Weights of a small GPT-style language model, trained from scratch on English Wikipedia.
Size: 20 layers, width 160, 5 heads of 32, MLP 640 tanh GELU, vocabulary 4096, 6.85M parameters.
Architecture: LayerNorm before each block, learned positions, no biases in attention or MLP, tied embeddings.
Training: a variant of Adam for these matrices, 116M tokens, 7074 steps.
Each number is 128 + 24 x the weight over the matrix's rms, rounded and kept within 0 to 255. Layers, rows and columns count from 0. Numbers have three digits each.

# o: layer 5 attention output (transposed), 160x160, rms 0.0991, rows 154-159, columns 80-159
# v: layer 5 attention value, 160x160, rms 0.0453, rows 155-159, columns 80-159
# up: layer 5 MLP up, 640x160, rms 0.0956, rows 0-32, columns 80-159
# down: layer 5 MLP down (transposed), 640x160, rms 0.0691, rows 0-31, columns 80-159
o154:122085173140126079126117108097110171141113160110120119110120106088127117127142118179116149139139135108120125148144126140120102114154129178107141129139126135093119127162139122124141092119110123142126133163117104107137140133100125120127113153
v155:104128126108091092137134117114129143070130158140158123110115168094200088120111112170091150118149106092084092129119110133114093107139104100090132114126083094136110142081104085118106125138139121128116144130110128136097178088108111125209154119
o155:126124163138119159156086140091093132189136131117172112124110095125076118118104138149104152144080225092133135184123111136129106128144119153140142123115154136151125118128112116148113147132077151114116091172151113121163130118139157128086080119
v156:153145119149104084112148146124154110097108097114131162138110100137170089109096112155143131102098078149097119145116126131161125168137125150147131109140153139120144124138117145117137146120133132162120132135125110086121097149128153156171113139
o156:110125098094161142159101125128129091149166150136130156153137132112117131121086131092110127151160143181131124145159134134137148136145104119103119133123110148158120126128099151149137117119122173071145091100163124115140128148127183123121096086
v157:148124124097088106154085133088152129172155158104151087106112121125129112096135137099155137145137118132121171129124116098148145172111131109054089113132139109099109090117112145106117162122124124113094118133169156118131162129100137123176123092
o157:119169147130138156129125104094118146159066130134141123096146077115104136182134142200135075141125163111144141178123135142125113105173111103118157114114132147147125152089136139164104090137101137123148098136146120167168094109133166144099098142
v158:129106148123196124144183130150125067147114092118144114113138165116100084103108127130116127151133164107129102137063114106135126085112103149113132168122120186118129118102138137087145113085107132165150107142117144090105117132093116115080114130
o158:120098102117110123170156120141118088122127148180148092152135145139174174189134100108155164120109115163163095096175117148116130178187159137122124114167099098087132127111104108157130122154148155087107186150157110090084098159114144107170161130
v159:147117138144125074086114114130082104109148149116132111161125126157113162140148115170122116119092147125116100161120115127141169203167170126129084052082148143136124127076109138111131113115145141139106171152107158108167114110099120112099150062
o159:127161088135132103139129126104121096146087189166122146150144115117113103085098122130137181104092112150105126072121123160128113119121083165121140143107092146174102147122176094128142106162114158145137151070121145085150136111177141124143159116
up0:159150170120122110114105148145118144111141181118139168102121163126127157114118140135119085164151141112103101104109123140139103092083143136138154141103133129155135125095158114082150129160193099109098106165112097107130094114137114105078104144
down0:132109100143079138162129146135155114099142131149151105078141099156102121087157148102132141109131136073173101105121114108102128113085186125110130181113084109107076121175149148108139092113119142135100139107141158141138111089108100157160142089
up1:151075120135112184187151145108115057137113154145099097068135133112136108152115143102149150144109142154115099139107073118129123135132110104170109156127182138137142126127180191141071136105130123130134089128150093154163166193120134142106155091
down1:102129092161126156087139137115110146110120085134169131118142120137165113098174112110118133115115084147148094134145187146146143150150123146098111089139092103167161107164107095118153116118093141089146115098107109136148123145130141097143110108
up2:129130166089104110131119079132112087198150153096097108120103160095106075122149140112138116133145125160140144157168124097099097165067150103081106150145134160103105150134111164093139126141183102114137167136135128126140102162130092130103118120
down2:135104140091130151148091136148137134109145103115139114131135088133111143142159063112144107122126101145171129105093167140089140157129096094139142148186129136140143109118131132144172113126069131166104173096133117140134117121161133097128137096
up3:145120161111144142137118143105114123136156153110118127124112119119161083115148139148148139161130099131075081142077125066095116181129119087122137108119125107132161153118159166142109159138131120138114131174161130119108142135148144158141119176
down3:106096153110176154167152129161082089159125177130126151115158144133139151107136117119100152119114141088104105089074146121152106130114137111133152134106106113132142129127165170129140107127145142104114139148179113169083140134173124124153145120
up4:138155121106160151105126112147160122130127125123115109185104127118166142124157105187121112134163113152122103167113137124112141156078126106146112074052133149159154132121119145095141140108159134111093130136164147120128156109174167171128076116
down4:101116135124167127087133115141114100154100133112146100121147107145077160163181154129168129107113102117139143098188144090117110128108093195100133158153103100152105120130143150147138173115100123153132110148103131109136124149173091126129182131
up5:122099152144137149105174120152110144138131113127109120129153134157126132156093058121153145108116162121119155121111119115129088115152141163137137158109170139131119131143113157109125081111119127169134098147148117089115190110095132120111134141
down5:144119151125137141136116121127098129125135111129131121144101152149132130141144152137146117110077130075106167115125120173122137115120122118119123144085169131128109122131156110138140156127128112136132093130105174150125147121106098132174132149
up6:138147163084098161140173137094149092130147143132134041137139111111137084144126153131159137159132127137123156123154140131098102152128098159112132179133133140105102122139147157177014130126132130130115115123149083135118165202140148114155146144
down6:151121145178189165162117115133127141131121135153103154119119139139111112144141126085106099113143171139132096106092157153097117127084109128131081118145146144137116115124131148140155119117135125128106157110118124115113148105122142155118151093
up7:148123113103108122093132150155144141126164177136110124133133125086161158181105118189129138160113089129092152138066093153097125146129141116162182098088146136088162100128099109140057128080110121142147091140108117161083144179164156176115119124
down7:118195134118181158136104069138141138110121175122114116099122112164149094105133132201166123142056115057127121122115128095129135172089103136164189133117097197186158109103168088073101140118130092087123086120117132114146129114145114144096092195
up8:085123160107128126116119093125119119133132098138112127146140124114109126141138098136163129132144097166131160159111115071125110128143074134130083166117111093126103130142117129136119139128120112174164117133162050124154124182151134122114143150
down8:117162134137140120133112140115153132108148103103149149157116158167154139141143106135096123126080150142170127109128114116151124063158107134151088156167139153169121111126118091093100154125111155153120132080125128103103131125058145147164172145
up9:148106126077112123153139092117123110152132115122136082101123132147159123171144123173141126151113153127138129169111116098109092151108145134088061175132152132171145132156144147117061133154179148186078114127178111110121128167143108128102135126
down9:152126129139138128155162149160135119136132130145137105149149122109155119115157111145163143128113119124108157115113133133102110106127110104114120129119102141153114134151144133134140127112163153145128102144142134142147139095159102144150132132
up10:132132095107126157160138116105122073142139129106123107160134144118141125145116138156162126109132140148143093121131088084126098133149152134106109162105160105123124174129143172129099140141140091156088107142136108151127164119155128129113063133
down10:156123150115123108147136118094120098151113145100134123108111142102118100115143135111085124101109114105113130160135114162123106109130138164122099139100142160113115167142120170102099139119142137162130113146135160115119152106189147093125164108
up11:117112102131138144155139140115142109139151147130123108118129120163119130114124127158116126124117127110136137132106130086109102143109144129139139121097133128126151138117143153105127132122129082151118121142125116103155145115129149135138132123
down11:096144147116132132134164133146132099174165173145091117138145129139118139138109104158096110118108136094134152131144141117139117142077144112151168164108152120104107124149143178128141165094137089134106113169124094150112144141129107171136112136
up12:134111144148089192120133156094127130183136120134126098135125163140142037135117132144115066154153083126136111161146113147128120108100142159166184090092149152123121159125113163132148170120149116109094136123109146120163156082137153152138097164
down12:113113143137112135155109067144146128136086093148070155132147118171124128091113134182103102106126172124100168108096086177151126121115102079087148146087155175141125089150087127148074075092160180140086093171138139133192084140078145112149120136
up13:137149227118142119109106138128124113144191202117121119096095098091141137111098144121117131146088104112089150155114103119117105154095105112142107117151156116095120152099099149127131137090151099126142125150118060129125115154135150101121162122
down13:131115143142174123145144127125133138150132153134136111148109112145139097143150092146109133133130141131115138170131147145144149133115106084138156109129172172089117131126122117115127101112143131132121137120104094114099113145103126083150152147
up14:125132140088146166136140131116160131110130118101108102139155138146142135131083136137146132119133121158144103125152135131123112119123136121131144106108147137131143136159130140124107114123125090132120084118136123124114163145146152124117141128
down14:117143136121140129137135113100111135133108135109124124120122127133114133133141129127129117109117142118137118110120123130137109152117115130137128128091115139135134139141141133109103137130110122139115124142130108115128106138135136143123120136
up15:094153124069139120113106118150121127121120148112133097125111128128136138098128105166083162122175088126120115179115120108122130127143086140135137153077171095091145140146097123081137104110159128136126113157156076188122140117157162160129135156
down15:113108109154160158110115141140144115168112133114115124155138163132128083170118151159146107130125103119145122144101136145156129130133129103139105158116105144086111159167113163146165104147126167166140108108112106180145135146153143113100130185
up16:121139163062128182153141126133101066145147138097079123181135151163115130146114099103159113114174113129123161155126143106083103132138130111096152132108185106127095198126132152075116162135122082142111136141123069152114144131168111131130104122
down16:113140137112114138135140160137130111152145108116110116131162108163114121133099184097108106111143104119140124134142097133116107096123128121136141130099119137147129137147125139130107145090126133138112070154137090133118170114137146112128149140
up17:100181079136109165113173118144125108137113121152141130095113124141145120134112130138136141120099162122118188134146150086136099091117094084100134146143145104141115170137153137132128136123119027123139130185096167132120121098131135113116042127
down17:190152147128152095121162105124104097108136114132139125136102144178124080080157102108160097121121117149139100129076109097129143167137128163145106129177117124130135097088133143183094120138138124140149131125137104175098144098161109107071110136
up18:091136150070073168183159112151124135134156162130112107144130150130130109158155085134110120111128141128131122160163123103102090125119122135114137152110181122150114187117109178125072123137126094141101114148161097132112176161129144151129097147
down18:137159086116091086131157156124140155151143116121128121111124134101100117147114113092115137119141108120095115153119120156127085130136138124113114115119133104099143155127135135149102163135126119106153104165106142104104143114144160113127110166
up19:101202129098114151131168118146121111137182167104100133141105140126126104149128071142111109136120099101078175122125094126105117158096149089137150107107172116108129160097110155079091153150167079152137107162136113136096148123158093137118071128
down19:139117133170087111090088149128117159126093119157099135136104099121108136115141131156156102174115150120176108126161162147179161167189093124118131123119128155177119090176117063151159155127143153110096136113166085174145082142118148132171137119
up20:112200119034126121148102115112139154146192138138093115111114140097135168109141106162085113108134124131092099187106094099144063137113110084135132110129143119132150186098147134151147131114132100129115123142151047119132116092154144155119133176
down20:106194158126088119133160122190090172088124113113163128164124159066172096121176091133120148121110181052150083190107132154153112103137157130168154164110144168171072134084111171181111160049149067078069103160135095116149079157138074123114148109
up21:112117139112136117145129145141111127140168170119086095125099147121161142124104119152164149148145147141126123108131132129076097150109122112120154151120138153147133133124182145114105110128146114141093111155125133116120136144133131139096107122
down21:125124163109123131151140131162172116132141115110098141081149104169132141145146120123112117115144085122115128106114146138135091116110140065137154108085155127138071118156145171153105122114174122124098084147145095189121126113173109093167102150
up22:090141162109144168147115117100106127165135106096141134152118168153143060168166098110117093140125112119154141160167115121125130115141146169097102145122113139103126151155124121075135164152128126082145125130134104139113102105108115117094135217
down22:137121120139125107147080106151151149132103151121093145149141144114127113158131131123121128145129143117148130136120123115172158130141107129149097146126133110132105110093114111174128105118145139132131077121144152061133112114078126130137164124
up23:112145146117070124098178114186136095094145111139118135144082151128128127136118121134118144168137120149127180141153153126130136140122185137142124142113142160116118153169119107159151105121102105120121104170119134125120121157099126122115123126
down23:132145095132084121128107121136085129100112144133158132097157093070103113129124169081113130086159110089106189145144134117109097145127070134150134129134134121152123087130168168096080163134103107103123100126078166143123119127127077192161113161
up24:122158166130154119125145181132168101123136161071112129131116145119099095122063115146136133110152112125099137109100171105099112179122106145177092083132124129120174137101139131157141133118124114132160113131140114133100141148130114113124131111
down24:127116085109117091166138119103145123121119192119134131150120078130128132174094117114137106156141131148125166115089124121156116151133116154140121110114131189138115113098142104129100163152157113114127137140169141134150105138163155128103165091
up25:138160160132162150125107131120142100138136118105135135125118179143168103101134074156115094131103115120110112176164148155110122097137122126115106090087109153125153121107076119114117109127133100132117155146163145139128128074155139152144092173
down25:154142118126099100137103132135123134151164135107085123119123147169143144141117116138146154106114080133129164110123141142123128099123137102113141113134128121160121095150145154118067135123113182155159107085110173115122121108126101116118149144
up26:144123095130107163143107130121080095170114115117078117162111105142159116141128135092112108144163155110151139127149146151114137086127160144107160150121171171170118127103150141110113135175124132121102143113108144114145119131181168173094137141
down26:182131097093087113124113128160160140150181131126106067182092118166135105119144113160096151142091124096179128143145146106132151089136148186126132103147126149108138140105115136132087097123131106103174123136088107173153120114136128140143145137
up27:123118111092138155112155119122175156144178117145140108156132136144142083147119135118168127118172129094116138123141118150111120097125102141076188143135112127107130194145093128094113165112135120119088147117127164124098155120124144160165083165
down27:139127145134100122113093157099133102113122106119155165081147123125146154124104148155110134164127141145094092139150107109146109155141164102162136100123135122155133084088169117117125115155086181153156142122148108137148112063098146113082169072
up28:132142174127138127118134125156170062192138165125065122086099177131102114126110135145107092128103136179115129156189121075036115118143171154083070109107110109111078162155128135137130163144159144137120077154076130107068105139125097089084145160
down28:155120157130085137114115145166131132181155085121113148118162116164097087131151105119150140101143083181152094074131108107110133128137144136129134107150148120079136117179155133117135159143108107141118110145090154119122120108147163162143135133
up29:091143176106131144142123109111113111139135134091116120165114167136117125143119125140116113109115094128140127137117100093130122142095143118169115101096163096099118152135084173111135147120160150150145094115110077120117102134161135130125132118
down29:113141082162056119152128115132124151146123137138120133124109154128095112160125165132109096126133119103130166134123102143109125120113118172119145138101155093156140142145117163122127138139145180145109095179106153138082142120167128120103118120
up30:120125150099145095114100093140115105129138151128103108128064123100129112135137132125112084161128141088125122125122117109121140103100136138119088175125120108105120107147114129094124146138168092169112101131141113136125109127160131105121109133
down30:091154127135164139122137127138117151134148147125168139144144119146141113139110105158135143152155128107133122132154125118126131117098105149138143136134136158108140188109095142124124108095146172128126131094136092109111119120114095076122142162
up31:138137162147094119149189183104158054170159188131101077139122097087150123114122128179151175136133083161134093154131113126097128162144101099160166117077149103156099141121158147154081143077122140134123129124120142152108180190105198141170090102
down31:120066203117141122152102177114120130138151146153121112056136099117115110148095168152104122107117122141081132098129135123164166103143078131159119108158127129105137150158138139136105093136115142127105097143135138141120114168085136111140152136
up32:139138140139118167118146154187163150153149139070139090127145156129153139122088143113153121130108131099123179123169146145088110152102081098092150131147107169123126161146127127130136074112118119099138151104120114140054135137162105141144136147